{"num_hidden_layers": 8, "hidden_size": 160, "num_attention_heads": 2, "num_key_value_heads": 2, "head_dim": 64, "intermediate_size": 640, "vocab_size": 1024, "hidden_act": "swiglu", "norm": "rmsnorm", "norm_place": "out", "norm_eps": 1e-05, "positions": "rope", "rope_theta": 8760.0, "rope_fraction": 1.0, "qk_norm": true, "attn_scale": 0.125, "bias": "none", "tie_word_embeddings": false, "parallel_block": false, "init": "normal", "init_std_qkv": 0.0361, "init_std_o": 0.00903, "init_std_up": 0.0361, "init_std_down": 0.00903, "init_out_by_depth": true, "optimizer": "soap_variant", "learning_rate": 0.00573, "beta1": 0.95, "beta2": 0.95, "weight_decay": 0.05, "lr_head": 0.0101, "warmup_steps": 32, "schedule": "wsd", "decay_fraction": 1.0, "decay_shape": "sqrt", "final_lr_fraction": 0.0, "batch_tokens": 65536, "max_seq_len": 512, "doc_mask": true, "train_tokens": 173100000, "max_steps": 2642, "dataset": "wikipedia_en"}
Each number is 128 + 24 x the weight over its row's rms, rounded and kept within 0 to 255. Layers, rows and columns count from 0. Numbers have three digits each. The size before them is the row's rms in percent of the matrix's.

# layer 5 MLP up, 640x160, rms 0.111, rows 458-630, columns 0-79
094:188139074118118150151155181096112134114097101137115135160116123123113090085101110126106177139155110086099136147160140114117138131156111132087130137134135160131156124144103159130118127118172135096125151118142110120197104118099143146135167139
103:103129141088156130146121112135171147176162112131139150098128127110153153171077131139094112090128122109117128151157132124121104148132123130149112116132101102121136136132163139128127127118119132146122146143090148108153093105167115114177079187
090:106151097152180151166111070087128097110114089124127113123077144123148116155119140134079110133167168152118134119116136102129109160115074140134112157156106106097147132121086144169153082155108107107176113136084139119137124140133163116087113132
092:092136137075125061111151138145151135141152140156111107106134121125129080144170135121140122137115116162139180171135109097149141089115140166100060139097141119114114126114151134111138082130126165109147101131153148122105108131122118130151125174
113:130099123168091156124115114118115119145159154155125111108102116107150148131155123069157134148145107146119138120144131137090118106104106156109102154165109145157113090115096171128122109161129139113164120128150134112124149128108110163199132156
103:161163118135115112145143130200088140143153147125130138123122125140152122158154170122168113118104140124169125143086133170162111103121154103145126109103112128150125144136116131098088074137126131121126086116171157099116122123175121147128104113
105:123113117089132143112117147139144175157118134098105107174112128149143109089122072127146085130096152100125149082106138128152088116120126137107187181078136089134127156142091100180097114139127158123122126149138159165135144108136118136143132158
093:171125105114087109138139112158117129129106126129119108090087134190107090135128113107116082146155165167140160129121100133096118149118162094123136118069074112116142161138125108115105141132106164096145153089147124116135148109162119147131081108
100:111124146163110154111119123129139128149105136126091156159142133135125125109128119148131078139140125137105138123077134160132105138137146157077133122149133119137180106075135126126115143125122129181106132096145087119130120158132129148130119159
104:158112149122108149119116087094166105184097127123151120153103116171147130145166121142096118105150113141142116065128126144159100105147138145132130120098163160119157114115172099104146120168116126116130140163148106132169146139129123060123126133
102:127135153108109186118180134122147145151130151128141137155091142105130136131117167149134124119112160094139117110143098166132133136126113090124108148131081097158091114043083128147160136095124156104125157113134046138150104132097135154159159136
105:116171127209123110100095087130126152157097145089156128145137099118119115095158121144122136124115124141169064161078093165114146095120141143130131118129100132131150160133116119138120118149137079119150120119125169100107133165142103115113116192
108:180173109115145134129169119151170146110085163126186115139125093158103122113132131120183118118121141114143120155108171105117135130111136136128156127099145129091113106115167129152123133093123154149103164119143161114095117176136079123149102115
107:120145146156148143112132151086148150126166088113152150126158144133157144151095148126156126113113083079143149135140118141138131114184130159098109070132135103086156143095124126124167086096080103143126106154143148136145110105134170102096167124
095:137129115087113094132137091090139139141172117090073098135135103080131141132136131133136108115176136127135165099117119136110143141153138165132137135139126153162162092111142101117137119105074155126107128148128144152151167148117124144122132127
100:119162125136151091120139125088115165141127139083160175083114156085133122122120125177128088109095113165133150145123145128119117122122108133142170117129147129120124111144131140114115120117071162152153121124140102144144101124128141151124125140
103:106139126148085090121107132085121163098124147103128116099126131199122130137147148095139141155113120127121139097183154102146130110129106141138163131102154116111135166095119149140142138128121127125098139137175151164140120085092149083133117144
095:087164128132152156161121157162120163134136157149115153110169094131108201113138117135129134117157139120139119168111104131134103111086112115135159135132124158098142108131124151180150114128107168132123093118108150111130169186138123090090148113
101:088092134092160095142139117143133121113129141113145097162100111104135158136105144110174150113116152133144123100093121167136157104111115115132130137169129100119085171137086120113148124127150148180108121094122121138151153135108135072113157065
097:127097195137152124148139143151142118078090136127132088136076127157123121115121167143131128130148181130143103108139185097128129158123132105151115151104170178138084125158103101132123105165174135134133133155111143117121144100116121131123138124
101:105172125152134152086127116124114168157128099169136134131074110087149139132100124103164129147136094143138135154126120112134108078110124122119134134063102124151077097116162136114103108147122126091109138130153154106098142104157087121100148154
094:129068162142130145117156107143111103112148138156143150109135161128124117155113083120137113128134134127148162152126142149131073145146137131137144156151106106134068135161124125133131082104132146154117158142133125163116100142139105107115136113
102:154116117105134169101130134138167125155114107112107145095132160090111109107138121169109110107159146112157066158157108150112142111135132110136092165125133127151087114138108126107111099108134150109161135163090140147171146144150147156110116128
100:143124131138131096132143163129144134090128134128153109122120101112139126138151167167157139182116119138107121115100105095132121063151164146110114094112144135169117133141109167164113095126151124124099140112115086134141119125110093120155165140
106:110134138136138091137152126140113080145149156133128143141125121108107129138178129099123161106120103161160126194111159153150118135166146136092138090135141141117156152106155132132133134099158164106129109127131122107130096127166140160135136118
101:153124148125119155144142148088199117120115124123113104131137146164132105153131150138124121127139151166150136133130140070148168161144132113088108153144074069173132103121104118151139120128094075139124151109104100134126158117111110088166121128
105:080082150140090121158146070131097165146103110148085112133128165111178164130131170133139176161088118099163167121138143072137128121125181121083142127121107174102117113140115144074099114083155119145145081151125129187106121139080157160153131130
096:095107107142058140164171120109096112128071131151127091140135100098154124115094113105143189146135107138138090155113124128091124106126136138124118132126162136102095123141168146092098130147141147157140120125137065107093107123110119167141119123
104:159181139110146119124175097101104093120093084157129159103133111165146109159110140149095118149109119123102103123122144136159147146066130127094130120149132115171143129144172126080153128178137109100093121139101155111122145167112139172114180094
098:081099143096150094163147180147140131132142141118136117129115127092094139126154118137129119114110148126093134130138121119118160132121134143105139091132108107124104108116136163119114165133088130109112135095121141078140140105170138137093105118
101:110124117122144129116136117122138116116114177170071137126160094154143157115151137144156123080100154102142121109134144086117124163168103141110146107149147139112104126144103136096101114154161144165152171106090128102104127134082106148105109136
101:137128108142099122128150146129149111106098076064138103113126120150166167143135083140132138119132116109208140128162113109146117151131126150123161145158135134130167103125148119143145116160095149077141084098124150093116149126123139119142120085
106:132146157149119078087131122129168157126125071130141126123108172121110141145129145126161133138133119166131128148127140156154099129123146099144107122148137141127161112138132110135088082100158095118128088102143107113106090089072161189154142121
106:107127095111156129153116122151118145124122163147100123086136115121118120095048142099129115106136108143133127106116101123113079141124153150156145103144121169101090071133149134147103111119152092131143143115117111175080157106140114106151137152
104:138175120157131148081117151127145121124148103122125113130179106128126088149121117130105178160158114122094119143152109131169119100150144094156117205130126122190100161111139084153107099143096121099162124094109072120122103121106142101098115124
103:140079170168115092168098101122163163111148126146118143136119136126087166124124167123105169169128111085097127103101154139143128100118174128123142131118124109127127126128111163147122131137118163124070129103172130132099100146122179100090104143
095:124116143104112142161121119154168134127148103141125128087109084104115157133112153112157116165132146076123096145091115095110150124173134125127138104102111100125113124094123079105122158155137114129108152168112093135092120102157064175172133118
095:143137156136105113112119131160094145142121130145130131118145179169131123104119146097099121095114091082119129158116146150112159110131138146127139132142134100139133141125109100168110064089148135106124158098123138121095140150149113132103098115
096:138112121114166175099164116130141147157121156122148130145104150113092134098120107073112143120120092094130109073116162120165149125087131139102140171102158179127134173119111148102121143113146125140116129160129166146118132150174139159129113166
108:149148159110110126153111124159151117105113119152118152116170128077138095103159132171198134110143155169164139138109118125111118128150110150136127149126118136120144151104134126148097150136131089152103105097114136111128124141139118110153103112
098:145103115091152084129139051085149124110071115139129134151126115135180129132119140106136100120123132131108088132107119138143129112128108132117139135133135131160124108135139135160140140145165139117072118201096118141116137077150129172102141127
102:110118132107130100138139132105087119144159156118148076107116145076122163144141130150092113138113183132145095113141123106122112100114187142157165122115184122160159165155118135140159157112098141108093110158104114124111121122162136138121136148
090:085140115108130142124114153114136090122155154069109126121149167083110100130134148111125102150132143106090149134081125118146122105082128131123155145143141175121102097184144137134122153165107154133151119148140135128123182143107157178105134136
102:140153136167125135080157122142127134128149149116125132121158089126117088147117128134080160113130137126192114119083134132145151177137139150124061146116115155126119142084151133163120117141122113142136125133148118092125087134136128131135101132
107:122098134162113131149121110131136120104155134142128132149151113120165111100081147143142103138178114129115184135160105136115152142148121093130140130119141108139138149147099103115160117120116122160135089130150146163098097133180167174161128128
106:110123157120148118149135121131107091148102187127110142109093154112142138126132116145146109175108154151125127148138092115110178160126103102140121191151146114145155108150128158126116126130119172098120117139140142140158148100159177132100130124
103:108139095136124159104139121134134128119134146129093118153112143101123126133141117166118143157119171142103118141150117127102129138127164119107124128102107088133134156078106137106182133145119125138131089150125122121099121121099090080144170149
099:116139127160116086139137123154146117132118152125130102133090137146111123110142140149124121130135103166107080103083099162170136105181099147157151083135148100172109086136095081140086133144117074121146161131140170141105134176157161105078096118
097:151147143101134140149149114123146126116108130139120107111118120102102110149151118138171175130108113144105130164124191123137113160145068173154087081116083136136140093121145133055091178128121180163123104123131127117124096129111112129126078128
088:082093149099106131155121124145120116120146141133112110139118139150131115140133140133138150096101147148125131142128141146081119114118106119109181107103114129134187075127154155157114111096108109136103130111135157105167112162164157138076108124
106:220114184089156104136131134137184111154099113096144129087144143085123132101161157176159143165108075156149127097130148137137145125139159095166141122056114157131143112138096110126157134101174136157186128147152139126152118155126105139116113139
093:100153122138125097111155155159127168131127162170131104170086173115098113175131131120152124161128132140104097125117124106132114136149110124136181139172143116065126126106117119166174112117152104144099105135129140159182109135108164120101107116
100:142147152143122125139051118163144186166180114094118143111094159177148129098129121100102115111131117159119181111133140111134140171147131136122124114114134116094117133139160157163139106163114127117135094141149126131150145110114147129205121125
103:161127148115128102082153156143147112076152139120152115107070118131129094112115122153155117137151126127113125155095162123154118121116125134139136114126106140078127106117092139163131176130103145133169140127152106125140126141121124118124139128
101:121144090095118102161145100117137178150091119124125102160072144113163068169168123104137085134158110141104144139125115094153105145172139117128110142127114165139139113101131125129123153138089130170143158122123164138091093120152121092124178151
101:113139109160114109128110111173144157092089140131168155179114149145118128091109168086121131108143147105076107194132101149136113093142130109118138127141118142157105111099166128168115163116148142133148140150121172162152139142124070120150110095
102:129143114141164128079116112153137156126152161130165188121103181151099140126087119118165139142143123112116118158159155101140100114120143089151143116136130162205167166128125126138141136121126179138127170108122116109126119114135113143128099089
096:131106134088124114154100120104139147084099109092118105134155135094156135096138148129136126111129122125115112124133122119167118094162137126104150142155142126170142120127120120110142155104141140137123125118109114133139107181134175156193094153
106:130103131136083116109111123096161083151139132143151103100130109113084122137148141114124136159166122130131099133100132117113137079134141139105134122085145171130117123069122139165128115136074135109118078129159149179106140126113104152106139104
105:137149119041147116133124111129076154112075120142141126174127144173120117155137065097118088145129117156122172129114134135127131125129138106103122116124149144123091126167162154097147137139120128065154138133155097120136124112119086109089118146
099:141164142144106142128117112165163146143120119105161163124113136127092105140178111127095092124146118108116119147104106095101129133115117152157115116115116136080137133102102156164157131133143102130091097076104083123087108184094110093134155097
107:138121101119151140108132122080158154117121108100167096147100123172102117133137128124131182106145158132114131117149136091110116121125141152169109168097122094096125105153125139147176103132125173116165126123085136084121128133117177144131139135
096:167140095110115125130104145144142146152118130103144113097110110157111162112116132136142124130133144104113072148119137156109131106131119119152131121140173151111112166134151128121090114148133186122116120146092115082117117122155110136132110150
098:067124119123169151086157130151174133144134155112138087123136120112060141139109122127178087099113144121130133122109121109116136142129122158134145105105163130145131139125102144163104113134116131121107121132081176122144131138166132136110110149
101:167085151139199123110136115104111124112145149130137107097109102124148137147188134131127164117135117111141149087138147143128131160145163149127173137147102111130153102134159109095091164148164124137143146137143140103131128161075131158124136115
096:120183156110113131138161097120092133082116124133156128143168142150131133147148107135133152123134139109130078122113148180144131115093128107130138079127102151136147140091116184119093093123160171156108109090135134135124102121133118104116121149
099:129131102130120128121123144112121140092096156104068140137128128170118133133137128190112150113150172107094154098114104142146083154151121089131114128138150151152118095172126132084152065093120091137161144124118178112121159096100088090170131157
096:134171173147134109135136114107092144118119112081133117150159126159143154159119095133080158100129134117136141093155101164123115163145118124148122148147120170067125127116139080146150115104153108122087181080131166121109123136111136122119116146
101:115115132124184119109104178148118112120190128166122143134114144127156109119073130115155140154152140135105137095162113095184169115147113091137135138134136147147108135145068169189132128134095086064099096109121136115128152120135114129130126111
099:136171114133104114144070123138162113164117101087139119163139093055137127111139143137142171152132102126086102149122117100097169060120118141138099101106144127094106120122141120188161095134137152126099131073150160129132137170100127126169133112
099:109142121114131128124140107128130159138142102145126082128138168125092139177159119129148108147179104115111137153133152124122130126124143170141115123143152115101066134153137109096127111114140105122158118088132167145137122130114137124117146103
098:098124114126150156139144140154133125105138102162128137124141158142115115124141138165117118138135130092140089093163131166131125118111161156118137152154063112122160096154144134121101163102118128164123132143132107148137100130180076144108086152
098:123120142161152091166118146121111101144124123104135075122120102172154141134136130109076139115081172150115169111148146123090133148152173138152099135119123126127108073125140166114132167156147115149118105101080158118170166104094117122160144154
101:131150124164155096144141131124140115116084142128129078110143157147135151136142117124120109150160125155135160119141131152099156131141183113113110175167158126170135155126152112132172130129188124100153156145119147116083098162087144098133129166
103:097176152117147127094134083140137120134130128161106151176155106107115152099142131148094121123130145161135150129202098139134132113094157098145136084168121158134092134086137167077137154107095131146099112112156130136073129169117120138098102174
093:150157110128150122142170135173146167112132140128144119134144107112088130123124106111080129113153125137078109140131152064093119087105139110112125154121095145140161116122116128122106147129124095120097165109128105136146121085154146124105116163
104:116154135153130138115109072143124122139096114144138143124138163106130097113076114124129116132164136128117099143125169121127131131166132141126146155153122119123140116121152139151110152114146126082101137152187141173160133123122129116121094123
103:140123137118125138096114116097104133140108146117137159170116144135103137115118116145084098106156145139119130125115132101086063164116146189118134139110116156169175148144143123089192107122077093121117165149145116153136139105129124164125120094
100:133102126134113147111114139119089120131142123146121132168105136129118094124123133111129148160111128118149131085123125139127149154151083115143128162097093140112131144100117133088133132092139165167144120084115119091091140072106135142157150135
101:128115131164128142142144153107133168138130144086115106108182126156136097131156112099152147156168104148121091137116153120138123151225122142131135101125146124082119169152165092142123149101145158177118137129080121139120092112139130117100128112
103:108130139123160162136066110107178129114128141121155114145108121108153096096115113156102177113095130136132129172130116131136139078114151118135085084105106121149160097138101135112149095162090125156129113084117132110123175130155086127153090140
098:107128130163104124098127139157107104153095163159126070125142143102099065081123145107137131109088109093136184122135095144120145136104095134151118117162154159149140155139129123141091098166122093117129107155138114119111121122157158169140149127
102:130147132130135125164184113090099133109082139104117132161111121148138149107171162104107143123091113056135117099166127090107158128135171098142154107115115112077105109127142128146152157122143130122115085133115115137116136196141166130152083175
097:158131133120133153172140172147146158133102116131130120125122111085164107100126118103111122110137117128117120150149158131164155106130101144133141123095141120168137118152094122138116121138111099093129132193104130079139108118195125125102154129
100:113149133123166106122141138129121125114120109138118130105133092142099130110171147176088086172137140128112126153089101145112085121117060126136127125130138070129133125132117105102146129132128157183126136110174139134153130156148125170107130110
098:113123160151135121165129173137113151175113152150137102139162132096131114115108136094075107100140143122156147146113142120128116124153069128152111117088117135112129151067151160133166169110105131133129122189131102168128132158138104085115113125
094:133091143099125124144117107115093114079081134142156165148133144158112120141154087100137105150113120166122157119091150108152110162110145072159118114069134124108110166110103082133079132132134146133144100116097130118098122139119115141137113102
104:097161132109132151133115111133149156138118142159124095090134154119115084119107164107145128117129131162107121107118132128157091115152124185086135123114152127125110115126110103169138049150117124134109131133168141116141124095125161091154123114
099:121128124161114091139160125153148115090086131141106139101147151115105153125106104101136154104107153186167152118087110078115155100124157172155165112140171133111125096093135141149121101123121126150126144114163082121120101174141128148105114143
098:125085135125144125155125148146135152138122143122169143140116157113158124124144121126134132088166121123143108093125144134159121124122123150155156098104125083170126150160124136131149182106120144108131157111072106158179121171169121148118146127
106:134150131157147118097117086103130094131117110100138101138148133095153159121076136133126143159091117096103161175128196168104115123206122173135115138127139109163160110102167129127126138143090135143142148118118133142129174131124089117142104125
101:121131124119112119171114167095150151105128111121095089112168119137142140162180139127130136136131119133073108106138123127139128172093098145171122139100109124106122119101125096134082117114165118177160098086113165169131126153102162123121145153
099:120108150089150133141147137111132182147121123105127147129130123159130135128155111147084177111105118103130134105136095100125114130152091088139140122131153085109115102132120131134080163132152145136134113157157125200150150107140128097084132106
102:119132126081095148172112112142124142112161092122154103100112138122133088111140120089080152135143088160124151106128129140142121177132152151119138141182126139143085145143098149154105127128147131126114077121130056122138118126144165128173095147
100:083118147161106179190141148143197111126174129124096141144139131131153155106142125120126170086114125130157150107142127113133114148104122161155102152105146108134155146140187148103110156120076084175142136154165148139127131163131140155112139116
100:101140097124100151124102135127159108104094166134154160109113150125135117149157115107128061134104106112140164133137163094114145128127165151109137110086120155106119134092153142142116093126176110108090117135109205082098111152107124135141149097
100:129167116149104114141119119111127164113126117168112161120130117145154130143157146151129102128113064126119136151091120126074160141138112138141121131118144115162115165129176109125148138125127144171158130105123172116116139099111176157147112162
104:127128144133187148104124084111165136132146162093144190152115131136129102119147139108138153165147171110146151110116140118118100125190080157135088137157131135111138113132100154128128124128143117132105119154106137152144126130124145141078122123
096:106162138108093128135122154117122086116112104118127143119090143102114119101146071078134124088134109085115102127129135139125141069134135107160114093151139159146087107146124147144104143113107173133103111110120134146095141141095142160202112118
093:133134100139163138145123140093148110114117116089166135116117115125109136152152180110119176140140112134154118127087140125109122141161074179122118087129136160140158100159084148127094151121150133144132158154122117106111167152130124141103133128
100:125117081115133162144116105107149157182139124139158151142084137111101108145135151108098139142131093124104102129129129133109099121148097142113183119124100090150124120102119123132122101090186138154146144147173160119111134170129101119188156152
094:150165172108124131101112145145111125155118128162119096166106149144101170110099163172068096147091116144088128109162138103089127143096114093146099146102121171175127144094123105122142165143147106112146138104133110132142144154112128077092169138
103:111156122111205099158133110111168154135124102140127148123062128092111141123153135134108122146144134128110146130125110104145108093177098130066099127155129149096123151129082129160101128120139147128126130130110113085080130139156159144113119122
104:070102137161140134129131135129088145119133116099140129142193168129136124142112148107125133120111126117104147131081131132168146123084149082143104158112133171144119135072097102123127118136144152165123143113122158122121163148118149123089108132
090:126096129135122118157147124070126160149104149082121106136115136151137149153155114153139143092159139139136133129137103179104072098154132136173119153119133111128114156155175123124105157100144142084158124111152124138099114117141128137144127165
107:098136145143085134124131155100201117150140103148129145109165127161122146144122170104145110148134121141132097138128153130125110167138122172129109149123134147162130157102155080160123131169147140094138136107142137147080128099136112148163167153
099:176124097116102100148134172115181106102097131096129095137178139086143119144122106169156071157107136121141138102112122149099143124122131063055131120155155140141144102141123134078125111135127162181148122101128137105122146119145150148118116112
097:114107149143130134133151089152113093139121143171168125123152139127145136158105125136067107136148139147115136105121116160120154105120127130158142120150097132092171145088125144079173130103157102142100118165104128159094124067111119171110116148
095:142133112107101131086117138120178140086128148119123131118150131123135152113134176127091133144138135162112130117112113105116152124111138118112081111150152155124131113115116114142142120151100111124126106141165099147114144132082122155120113073
101:122138103089147127148142136097144179113148119152077150132097113120156140116163151124112173121126121129098128073127150113174141146139114113158115126173149164157128127098104115167160131121123123151133116183135139142122117101117134139129141134
099:079170115100123078134131102137097120117132116129113136142117110135115137120132157134151115133092113119119078101111107146128133118087189150108127116131128143113139153148118152129120133121140082154107109099105127134126168178071167132124135144
100:115147148128112143164175142134130151104119095096060076127152097143106166110109136108124156141141110153132108116134131119094151164114097130097118192127117143128107103128140149115120141141105120119103117141139115140122144128131155109153139145
102:153137133168148170146116117126152128153149085105133196132147157132155058142094147144071118117118124166135110150154151116128143158120101101102110103148113105107117111089110086169123080106132138150185123099119099118095134157126137143151156124
089:127112119158117115126123112118119116132177150105125054189133130129135164145115145134092130143145157165134140088158112114143113132158128108187090129124112184132129114079136169175164111145122164120130122135120178152114117128114145110103120128
105:078120134115156118084109117122135107114114132139135051110094130120116189108120159152128128137130126094103134130145160129138154114164113114141135108144089151151115122104151111141098181157143101150123143140146110171129146126122082103110082146
097:107139141122132138114137116127142152076159087120139161094175096162119091131151175124102118113131126145130162115140167089116119144180148087154128109090115151087123139135141080085128110154133078101120122078112149117130111120114131103136189141
100:158118188132155100166155148138109128150164111101139109107127131100122138112135148140084122128149141136145180122128113093144138159103128139175121098103129103149093125094109121146130095147078126112130057100121134135139132093118110105175135114
091:145122132182154081130121143128149123156134182079126125136156194150169114125184155165128134103079137151139104142155124096179142137143179172117129114130159098142117134098121102145120068152117130114094144107142125133133180121141119112127143113
093:143119120137130090137125113116123170130113134109082159143133151083122105167085140133118110118101145100152143088127122130131074151150125176127161130183102073110138123148131118091152155103144129136141154111095153162130112094142109167114136117
102:145101141120151160200179144075114116126123154155138121180126105115145141118127124078096132117106116105128123157117092120131133112101123145128130100138115143128140145104132133121118120114145110107097125117127167140149167106133132146058133169
109:136153140112166133104094175177158113151096112092140143117074098115129138128139144174148119168131096162132157125141135145185140129129132114106159119095148119150105154118134166141122119120102180125100117103127130134107120158149186134117133123
093:076138139125136177143186090121126167124155121107137130135149108100121078124154139115091121141124120203130137099121127132105136111120126156146145129119107128114128140131148149111161121147134136141112101162168124129090124102127195114153116132
103:195135157148117181127166078133138129117119131130115144145156154113091129167129142104139134112111137135124114120133155092156140134129120127139136117135141157104158124108147144127144121135119115127109142128120128060096129115154074119088129147
101:131111093127087107138134144114168138133126113157133119101130113111109110141140146116120114110137118134169132141157107124135189103120125150145101126122166161125163126119095097168129139169096153123142121057130115135110114103110143081109128137
102:144127148161112123137145135163141173085089095139099120087130131112117146121137102134150089150092159125125123096145123126125105213136149152108126120125069145142096132170118141131132150165095185138131133136136143144144099127115079111114113130
103:116129133144153101123154108145167125123159100159122148168175122131120135148115159138096126121107149116077141117136160135131074099113145167119165082115134158142123126100090113158143136120128084158083140134122109142115123160147180121148074150
090:134128172119140129154091135112131142120163137133157140187129134099108152135151130093131107183125152113155127121093103101116170133115136158141128207117154088112147145096176108133134100155159107130190089103147134079142103143100108098155142105
099:136130144177127152093166131132166169112121134083140115122113164093173132107129117127129105129116134108121105101137115141132097114136107100193129152138127131097140133131106127156107180128144125154158201093115117104113139132155121131137110141
097:154116095090154111089128151133120139109136156121106109097110148126131141172136104126120146145112142099086157158098151108180164118157159099100156088156111144141160159135112126095140136155132141097144092151147183114151119127131112128141128122
102:119151176155118072159123129159135080171155163111121108136130092083166124140139174115126129179120109143155143103114124149088153140093098161152129093126092114104168123128118124192154097144125127144092145104127112123135132128113115165165144124
097:146132130184098090057109149114093089149132128133080133134124107135123096109135120109119132147115080152143141149143102120109161145115170150113137135113092139131147161109152117158140137120093125153148100144136166159131101101150146096110165115
105:103128117163111180130093170131153124115144116121094160097137119087139108139127167170117136082137112139118117160138170137146109124123170109092151127131108176113156136116145108115150095134130167143124126151105174108148119171144117120088080114
088:088144079131084151099099144129121151131156098102147125154124113136119138097142144139171120132095104113114184146157152101125134116126110148102127149097126112097141122099120081071117080149086151091148186126125144121115159140141162170120118096
097:145143145105128097126114148138170125106124160067119129143137123129136151127131102107109156119141144096132104128123130128145155107144167106094157156128139133140112114140102142072105147109146100105135104152104107107172186165164129128130109148
104:150123102098124130182080082116126137112110158157137087147087123152111147127131120109140129118115116127123155162164175132123159175139124171129128077147138121161133113125137125131125121146105109162131101180143137119176128121193165091102134112
097:154148171150134145123152140094122075158122143112154097139162110126129118130139108134129121132105131140158127113085112143180131094118111122112146126129098150116134136127112132123159167111102088145130115110101131134129128143077144127125139104
097:180134143123126151108149191104142096168063148153117138130109140119123152099166138162145148094107127116178140146134104098114127120127128151140150103158114123135104087150149175106135135142165151127077125108145107115132149142104106151093122126
100:116133118111152139102151081137118124118127096101145115166130149076113122125076124131127139129122101116177127164128154151155092122161118126136133100133167103140130107137114148138141154105164127119123136138154135154121071160164143121183145117
097:147114101138135165098095151126157132087144164140132155141157121126114099109114127133149153109122101138085165141129133133172153150108124135071137166146128121141109118117137155135101134115116156076168088127089142101148128108127182148115140141
098:136069138145117114179159112131140101173126133118146152118127133139098125133143148105130108133117153116130183142133151157149123104142076098147118139087133142104121120120085142124156126120137128091144144104179142120125161134091096180135159127
114:101084184088159128120082118129143141102140127136136106138121153148114144099110161167128134132151122121124119127149142116134154150158132145105159137142111102114126108106132158091149094153150097138129115153162092145138141125145118127151149094
108:141127172076140143122088168153158113130152138133142106150107120177113124088154111090170140110158116138141126147186086117123127110170150131140149093135167134149100138096093116086127139156119138111121110141094106164118122144112175154132144129
100:140163121147175135119090116128164120139115116133110100136146113156122135131196125128111135129141135141148116134153111151118156128125097133084150128096141109147113110145167137115099170147095155130118115145154142122114112101131144134159135093
104:142109114118134142114139121131155110118148090109149093124152119115165163103134124129164181161141155107121098142140126154143148145133117105104072121131107112108145112168117168142111103124153153102124096135130157128077132114097140124137131131
099:109106131129143141146124080169122116168102139093122129152130125171129130128174119178117168136097120132153175109140175162125139127128134149166097123087127099106127140147128137068152137121150122151135123132183121125111120119157134131133185150
099:102131123096123113095108137107104125091117117165149147177116179094081101103073122105103111097206098110116151169134101134151136140128161122133094114129148151150133164157105111133122148125121175164122139105145113114141125122172151093112170115
104:135153161112174143089094099150137126107103113134121086106166127112162175102118167125142097133108146098127111161086104141160132108154114144163132153146093192163099133107139158165113101103127103166149143130126167158139113130156152115154076092
103:135123120105115170141103115138100106146116130133113164115163137167148059102123148161112123109120133145132158128110142128154129153104111167146145121128134154125128136134144122162126119124101101132162099119078162105157124115136130158123126107
098:120105138153135101130146164100088113149138120091119105119136125110156072106128122152132158171119079154186136108111165126189178146171146110089155159139139138139143115158116087116075120137121106135162090099167126117110112121124151144152148089
096:127172141138158173129135149147113138113159086111191159146157146129145124126113160076106119120117083109132129121138148134140138159106161157118136149081109149131200120122132104113142139108120134132125135125098183123106172113120113130095140132
095:104143166127093110123110145130114159075104095147144174145170129116155133148101134151094175133143138180105099135115117088094113129142094096127140115110119096128125146128114130121180099143117173129129141127132167103168127127169143157149151100
101:104155144173174151179133113134132127137148114125140139124128124125128143095150136103162111106152137113128166143150102172115114098127120134105124090122107117100099128120142145097115138142129094133151134098108156105078144155142148150117148162
097:103150090079122112160116158116154089166199110121113150137121122146153118121082109111100149145132125094116113138114157103109156155155163144103149142113155113149136094138119090123092094137130101149148157181156158183116132107107140154119148075
104:110100123138083115117116129106086172182121093111131164152128123113112128152128082162090131116113123117146170143134133108163133096114141110151134159139107145189075141118121156130139108118164107109155136126153137160125142137099151118106166116
101:157127113099143116095153144106155156111140149102158147159151097122079161158143137161162148134112128149151112178106119157112101109121106161116114133119106097142120151089125178121134144067134098101146086137087088122130133123115169085122167146
104:119148112152085150129114111136112109161152135120135129121136120109145107104097089107155139156131089081139059144108115121131118103151138140150119116121129134132113126132102133163120118113049143150108128134136161174157094128139138123118183125
096:112159101135123163167111169148124114130126119142135137181157176155153081123130119127136118149118125155117100110166142114150129116107145121123131135128166090118159102112105122148099126129100127085106137157109080096142159104128145120099143092
104:114080146109108158117142135116200146137130155107155166151130134093153118112085152162127133110119184113129117115088113124146140151119174149131130165146112125100138107137093171146144113102113140114136124161141109108090144145122139122136093101
100:154117087115141115128153127071127098170156091113126108135108132116134165095099132136103137135079089090101153124142125140131128149121163108134152123121181115122140104178119119136167109118072155143142111124178152107111112127107132129115130180
098:139154121108121143125118131123136098135140118124079142105109120127158121131139141126144128120137093110145113198103103106130157118104105100078127121115162135164123109132133122133168135124132099154099139107161104114136123135087109142122157107
101:086126116145102143125153075135143195133162129102134143112129117104093185120076103152124132170120139099091141122110122111101158164145111147121127106112131140079097120144122121117111133155105097148124168122125151102140129088162157140123097156
097:128069157145147119133104143115143106116152157156154151135138129135083139120129134109102135146154125110120138095201150142139141177177119092173137152149092116140137163118133139133098125130171141066115112119133120132080107124140119135127103134
102:129126131140129107134122137124099121132150148129149140138154167116094142126131070108158104139090132112137105167139139101164131120122143129155177135149120085169128158169123119133095164131154139171109165151155075134138109146145105157104118167
098:181155127146150100122157104160120130119117170118127128115112146123125133123172192145092120078137102165120152125153090153160138144121166153141124125142137146094160119147095129130128141117121123112129110157159132130120139097096111129143159117
095:127113135088166106126125111117156114141151142117100180110155135121156108134098151147173131132169128154107103077109116131116108181107153148110141109122137114113083170140138117110140176098115098122143164147152126145105103137155126120141101153
100:111156134107123123141122154113147170106103162134113161144110111134133145121108092168134123112176168181092111130106127131116096105189107120072181136126117139136093120126122120159100120113127096111120126115098090151121106109130130164139117119
095:095146132118121115158137112133119109114118140185129123134152126096093144118128134156119167123138152141163161171167131114126106136101147116139104112120094114187104170116129128108160149122135153148147110137165121125116127125103095127144158081
100:136157162126131167116165113109097127119127186146092123121122114109101074106142125089163141140111126108125138083156164130159122140105116167171153153141147144116162148132133170091103114131135151127141155152157158143112123127099127087134166084
103:135124155158071147134160106157114092177169092114112144133178105127153118117101135126133107145123151117154113137176137104156139190121090123153146135142118132112104137131109159115136144154099124118140119135095126148122128144120148105135112087
095:103149138132159106112114081139101128130129108122162130166115123152106117110137117137100138122105122121180139106130111144145132146108113145152152087138126094103196119138162129154112144159112079151151129136127093108094154114119157125113086178
108:107134172132119154109133120156141114150128100100147085127142112145075139159110138080112117145168143116135102133132150124121121124094107179134128136120155090140106135153093081170114108151125108163179122131171133091133171099097140126148146099
095:146178135131156121152071154120120150111176144132129117122116118153129173138140156133115154156158084116117142132115133117098143162138176112141110090139171146154155107167090113143135126144137113118118100109119159113124156081177137113097114095
096:128136168123101124126131128135114106129126134137180115164132105183087090082122129102164123137123145127179140151124138112142120107169142176140133145139102140155114084119113115139125137117142141126153085148123135100124144080151087126093139099